config = dict(
    vocab_size=2508,
    norm_place='pre',
    qk_norm=True,
    weight_decay=0.061,
    lr_head=0.00955,
    train_tokens=383000000,
)
Each number is 128 + 32 x the weight over its row's rms, rounded and kept within 0 to 255. Layers, rows and columns count from 0. Numbers have three digits each. The size before them is the row's rms in percent of the matrix's.

# layer 18 attention key, 160x160, rms 0.107, rows 129-149, columns 0-159
092:143134090124184203074145083156115115118105127129140131133123113118109132129143153074112090170146135127155121122122144108104181111161130161166126110200108136082095086162115098131113089152116140104119196117111156102084135124099131120112145090155121082162144102147077137140110074092159170142125195175125197140158158141145153131152054087189100157164120137194148133128176120083133099123121139159082138133149157174109134068134129126151138066136070144087156215081168134187172203113155169
086:134113117117114145152164105082090154139132139140101144125141101126193163137142148117143149102130159112142128149131080152140107172087163124116156226088109127071123175127113096103182131145153129105144118176165182146122111175059116138141092115120171101095130030143077154167095122174179111081166112194146145087134111073125105061116158177115146136178121093110135191148187117116136112158166113127164073121235149147098142156103168099107129087141134144123170144085083122145111113124174125
103:146095120141152099125171143111111135111121077103132206185123127142170113102122149061096126114116172115134157087136163121044175106175109097105103139154135146060158097174061166092162143118138087127152118122129098127145161125136079125152111087181168167159078149111099158095077103121123135133145136144146203107148176104141124135103108053108162140095122122144123160099103088125112080068112114150069176139074183143131132139160126177111170140169087198151124147114166114187153154148075177
086:138094107150110132104129099116125132142175058114129129164127128103125155155113136121082117099158178125085127116130164136098173088125145096133139134157181107074160074121075071128129149141126076115141177104085118066143145095128106090133142161178164102120123123115104132065068091150152127138146152155206159086159103111168153120126087071112134150151161000108166151122169113116176118169167106124154135114105142123129120127152125121131145149186085181122205188100117118144183161103189102
089:091126128165087109190123216113133117131080145166122108066126142172144137158186070149136150144122137205176135127074096088137112103106181074116132159108100084162110169111167114121141097133126153149124147126119140178112080127100123146124109174091091148159142111085091106162146138089087110127130119096118095130121156137095134066145137188156112091155096176058102113098157166147101114138163191137129125134154101108135157162136205054097097099086173067141098049106105133119113103138096170
092:121129084122092091172121177110159123131091112144177172095106151140148173125153126183094159180115122147114105126166064079141041101148095075094170133136095095200108124110181130149116112130098205192109130137162128125098104127159156123107109151136123137108134132119113113138166133155087099106157100058133080103138105143068110093100132137121092152085104131121112148099150096132144130080116172114150135123163082120104098155142141074141083168100135104097058046157077193111099047156133170
086:168065113105161088188119176129134121095072184193139114137115126114114133162133123157173141178107153089146131173105056156120082133113146151180142135127110083189103155103137085166123103166123172189148070119116182140129106202165131115116147161124140115153167118106099160180166132135147077154134124074091058112101069121108140138149130138140077128107106085107104172171161130132144168117129109115182106079169095115096127133166175085141148168122073138139064104100130119065133134119142067
088:075154143110136111162159196128112094121111125158149089069161143134120075128131154116110123167118082176183130188107119138135089160137105101106145124124163111188134107113179157079119146095143157174087116080132112149148104157116119133102091072127061152107127166158143127154192141112054141098169130087025099136134142148089112099106171176134099148128162148059102140121132155115102152141110140142144172103152088132114092191142127102158141124083177119118149098165100173067060049159111142
093:087127111138082116141119128075126058130125139175202116077137134139139112166146120093146136131076116207192132120137076078186147192111099117103149139055116131103145165156152133155113120073105146169177097164104152134095099141155136080101063144104097069162142080157108108148204162104117091087110125127089087120109149129081069147141174144122131166078122136078114150108101144143143179151129150119133047094125124129132162134167190097122115178104117088129154071136123132103140109185127128
085:179162147137157139108157096090133145156139104132066147181092112132071141147133159132113131081114146112113093156110131118097156116122136169105169149161135175094153064086053093087147139132176106084103128149148109136178186204141098140150169107119113105124117146089131130087110155122174126104178146132077108093176151121157146111116122093111155182175100129171157176118114046148124106153102077153157155156052107130118115132170056160122165101097120176103173158123217148154163116158077123
113:194113136097109132084153055118149173145181102094034163195132135126142143155115136151140126070176138141118143114114139131074159112162140119184156150122091174124131076152066096182085086163159075139129142143127095122079102147122080102152122097141157170092132140088146047135087144131134136114158177171155177148158157111177169113179108107105129099133107111094124096115175079149102084134128081133109162113143158131095156143106095193137128134137080120156182188126132132155126176097188146
104:092097167163131173094120194129183122176168137123130166118141129130161128122119157147153184076109155104119084099189165128090053083194163110112168160100158135155130159136110091099067119099151153162121103130151075160100093098197117122159104120131143127093156201115102159157136147115150170077144132170134143120199106171172136144107123108071133136149129118121169107161192093145077139137143072185133166135154145096116206128094162161189121118170165128105127114153137168127096071123148138
104:101140152115123118127093189148144129101064112153123106131083168155188145136131095175154128154167083111121135132101173118115144073090117121166117155096084157100090175176128174109090144099115112135094108129104150150068143152142102139135121108130161128153106132118133120149170072153111084151114139131128185085131035131148130052073123167145077105107165161138169159107205090117173147152113153140194101109184110089122199153173186111110092120116190140147113102119111133115048086157104175
105:116150121118111149156124214114126064148109126158178142098141147138171152137152156066185104169088149168182136139132115155198118170180155141073060083098082062178068167121177146094159126107138120108161087130094089127063170166124146149111112088096123106125120120154087161121209156133094133102096140140081112128081128109097124134129154177128128162135080155088147127107155166129191131123107119162172141117203117093116150139110155127083093148084124164112108132085131166166099088134107107
091:135147129086129157099120122100167104099112105179150095131150155173170122142157145102129101130082120139168106116170160174130108113141201139164141113132132138038176171094137156119152158195121090148138142118076113115196143151097164155197100085152141143143053137146122176085093118081149134130158121118137155149162108158111117114120171104103109127189121096097148169106192113115169179119138174173165176097162094120135203089183199134120151193133133143173088175127068123116144126123098153
122:159155129118162090126124209117138101151110097075104104124164114110052112122167174182108133114124136066148109087124081121091130072174120149168149176126116062118133131115148172133105139114169144130117104101056052189083105133140119108133163167093123103095089108084121135139117128144123110113123144126026131153093156084097082106182135098148175189155137090149108182098147139157154100141188116149188121100160155086087147115127088127141138123154098178153103113171174132116129079180116101
099:127083087155160124110125087183146146100113118113138159154042123123143104165123095088156143117146186149140196150149170133168126086116101140086130125151129156136153086152111113127146113146166057118094111140084143175118074110104147158163160078157074107085127128129111099098091141092096169131168158110106132139106147045183118098132125147132121097117147177148137122130153083134135073125071070169169116114085116097134069185134134193143163110131125112127193194107177043117177170124149160
123:125121097098143125182104072141120081132085152149088117115068179151192157142072147110160122147148136184128149141152112128164125182135097091084127091140116197065158119138117093111118136127108140117076089160167175132058110128162153149182204128162095126169128154100115152094165123128133173151069127131180112116170131128138115129109168167087121042061152149128111138078223093139166153147149180143129164151123110159156099125165178114101139159087127096109130142088111098123094093104165111
106:179159155162068122106108109144132041083156104136166092133113155144164149081173097145178168159119141098153061149138127149111164149091118159137133115104107102156118126095176144157079140149187138158099173084042132117133081143094102096108120118115145131155146073117148130134175190099116144110131058116053189116072102099092177173087133195159150107129089119118019185143130141124114115099142159132167166103148135138118073130161121114136130149109100116151130112074137112109125157139114142
092:137154121132091118107166138086105173102154081141140126150188145091073120112142130130106117125099122125176131166080132102138130124105155128111176123100171112179063198108095196132116130131183117099117144123103105131133133108168174102117154127042154096081100128097074143126131122153077168119169139080173163134125178143110140105099096103157151147136174078141164171161079226160195130162162117148187126093162091146106148134129093070155053128089099112166137160113161088136072104136147115
112:186155116133132099067122145119133131102187152092111137180151155152129124127122089142176080140108104081132175122118194114048090072161107150112144144116135095141165134169154127113119156133136167077091167133075111118106125150125092112114142104143087102140121105079112149111125165088173103122128139098114132109086143078093089155135203102178148182098130098169088136148086139069105119141186172121172184136127163107183179074199120086127135104161117079059137155105122114123148108149167050
# layer 18 attention query, 160x160, rms 0.108, rows 130-149, columns 0-159
096:108087018109132133136148172109125097118161094177107109160150085171160161103146122153189179095152132135156118121150154137147137147147112074154107150129123134120154146074114107113173112121134171151171132125113135130156116161127131153166128114124112164165153089134095183204158134077099170114146139122084097109238126120163101031152079128126100120142078144085139143115150066156133209149127115169101110133172101151096160182117198115159127129128112123171119079165125149154150176118115091
094:181108096131080114104090110151119115129165115153122112216135114129071144110107093103153101076117123124118074147126178130031204122088122100094147148162080117097154126097110131092124147133146117113090125177156125149173120140108085126139165162128129179133160147133148125107138122095138099130200150170137183094138105128175129096200087096190154142156181133170131107210066130150136122140090143115133204124140114090162118117167109119156073153151127161129158110038181124125098156149148095
090:172073136114142131092112093127130119145159155104103159144169122162084119172066117096161100048096145099155111073154151126041184090167145118144113185153124085083143129094122152148140156168122078073160091136105105108125119130111100100152176167123118098158087102130105117109122084159150118143085154160099178126096125079198137126163125074200157155195097071153179109129157082155176086149102122156114103126123146124157120133117070113117093154154117137129149137097151079093180073143181121
096:152143159119186114105120117063106102149122205099157139155080110088162169150137154101141124125086067108154128112180159173206138159125141161114099160149169109101121114113096087107141122174179092122117131113129130120098210143107163109103093156139149139128120205149067095086059128134134161156095113203070113110119148161121130071171137094120107113167127173129139150096130183134081066123077124119124113098151120127119205169123103086097158075138166089148167114153095100115082113159126148
092:146140142110123138139163107164133116145128136119201223134067149133179168156142118158181133146078115142157112155193145080180127119128084178080118140182134121135172083132105115129152147128162105153120102177123138125108182137146141101139128127116130074137168163164159077094089147147177124127107126112095140112070100140087101114164132089108116129064063140127155107072089219122084082080128085125174125137155077131149131169105197136147178137129172152128120150128146159158088081186151171
080:147151138133120086190175116108100135084107201155109079181113139117160112141167065158151179162105122165098139112115103133087121161161109139100122047120155123193136182149135134123120118102126152207123136059126096128123181169193156152139150138111110096157146135150146122223107177105160140141146156107096097114112127106084070179093135152112123107121106124082146114104165126120105177194131124133141067139125127138084144176078177157162129143186163127139106197153150138147080127071103120
092:098131113101070125105165148127179142174082161152126113165142133040095146156138130091160099112144059113165130117169180149240122153144094141109165144178130132135151097149124099136100077136103128112094109170173130130182186170144163156142145122117147148131140163164074115111115147085147117117125128134112151126105095131111165105153142045103103140137153121079164104141118121119141164127128078100126220170146093125176203185193129085123136136119169102164160159119103133092056103107132164
096:161130072121162137138111129139106127109138162066202116169118173105190186118166103106154094164103121185151128128148071073163056170118052132123087117111165124126108136141131109139120140148139163131118090147132152131099126164161093109032089132126103099092154134113155122122124115128130136162132132058191109154125086140129169084085087109124146145039118169049144138159160153163119163117161112066120082094157126168116114127156181079139141151126152117180146095159119138170145115153113060
109:153159098152192074170137198130082175132171137107120090160106137179091086122158101128111155121151181134126103205116098145105169126110111146147206166104133135128142177103185169102116153140129105095117130129134085137076129168097176180222159086144089125140073101131094159163159179057163125095144090109077105140137178123105131151171126137084135185186118143125086166150168120158154091096093142140188136146127088120143137114131128118148129117116115162130106150092145135144125084111050116
108:208099164121169062070108088142124118096180068141080110093126170104147158142149150149109146112171165143152123088113133150119184087157143134173125138116041090088190111118113101189124132137161103139112180180081059165133095139119181114144107123159124096129097088135156110126142157101104126130110133157099137136156111120102156123184126115102106131148092104067118105118126148127173048147147051093133149114112111117119153147080060134099118153145094163180155139090139048159099140163156098
114:151101133174052124085132200127183120153193169151145114092118158150098101110191141134082138107139132118131074069170156112089070073135181092103140162095111128140130138124132120120115170101188205167139163123085081160137096142162085138184079114125111135040158141122133141167135108111104120089145123121132131124162164154117112115132116121130142130147163123117145100114153133141108150116148117148187131123171142100086199171142148206190093116079182163147126089135168103092140059160131158
108:082166160206095085134106162190171112122090134194087159130095157132120112161158086124137181144098116178132151059122163143151106165110134167130133157062156169043113163191072157130150108165109109140076101114139161109099156161161156089125105096138191087144128134124115088098125070155115083127134138140121139136117120152137069066042120144124129117092116130102153155105175161156107128098154112108102139148158080109126125150167197151101142154114172142179141114130114134148063118144072128
098:095173102134151140134074178111146083127121143186159102180101103078149176164151134086219093096078163132099124152075105123170154134136125174091106144122088126168118157125102135106163088162108151107136131140145213090083114172127140148091042100141156144126202126155128143107143151150121145125126154199172115158048086146141132084130095080171110135138096118103147134122149094130130135054111170121151121109133107113177212173133080101154093138113108120123119123152155171181118105106114151
093:098083141106090125140141153143127056111157094176116089173119165148114114138109121119054170081124104184151070080138133164131078081121185165123119136120163179103144120107142086120134166177110097105110115147136088136129092118134129158161152101137086144161136131157150164102105148159086170123179132111081129135173096161070060164110143162162149090118097083072136161080113139161112181129103161161105156062139084133080127147101192204170169147084127105145147163117061143083149111152096109
128:138130092162185165124125143124139139126162100149100171132160112135134143149173146115135116133161130132108142138117168154039185079150210100126125164105082124086169123149134161116149135078177061120160125156116088135108131131127106168160112123149175100031047115158132143137100131177145169076111140211110177090130066188170125101155107110114103097208131093137153133159202098104154129151142083158118124109124168096106161148135154165099111147123097183114138123130150133125141104186174107
095:164117128131050146083126158193091139114140126140098127101104144087126059130092120078129059164103181142103112138157083117167121124123127118125177190146116145157085104162113179174129140094097118103072167169188101141095090097114136163153168090110099115070094126125120126141075108169078152112131111118150079142139117199163121186157161141128151102140158153171076085129112127097136084132077119128081139164095114115135092154126165144155114119155106169117096137098195122163194179130201084
104:081142131098142194135136120166130166126098173121187171131116138094134127110131161119126178135141096136080170178162145155178131146109090085097081046094176190163169089090122116074106117113113112122150059092124145119097186176159088094051095193094102157136172144136155121096092070130181117167114181097167097113081142112126134163094144140140107126064142176095133121118098130128125180115079149109137136122121136128170126147140117086091139152096123060088199148092122122147158116108101129
104:127164162079144095073151127162136074130107191180145120133110143139067111086110159187131130139121166082104108166116100148126108164136092092152131144135161148157122075071211151120056120106136153139159130109118138137119147101074089138108112125102105145092135127094168110139133130141073091081102124105103046160077138117137135124124159182131144189155150111200113120152113057100169090114162179119148112142125119092100114094079122157139134150122073142100134131167213091138145086161200073
101:132064113126113055131121106134162169124154097159150153075114171146141098163120098136128054108126167093202152089139186142101064135115152174119140134159111113118100164134170129130174159139164126099096142101119136133106124118102139146146154116102147037099099132077148130158087141140164178152170122175117171068184123137121108118178088146139153096189165067131192131134147159174131082091119066150151110115142122194126070155116165127088192111113136156165091170136104067101098119144120116
116:115128170104130134127057119160169148160154117109150101104110116069143152130136109162149119165121090075056102132134127158082149090108195177090097023190141123071160130171118115130140092120166129148219179179123114095174136118155122162114160140136136169135124129133162058149141151101164094117117158156176111124159155146165154131106152119115133111100145078159138072147071149075152071123106094142112185137062167109178119099139147142106135159113106110134149106073190102094135147133143089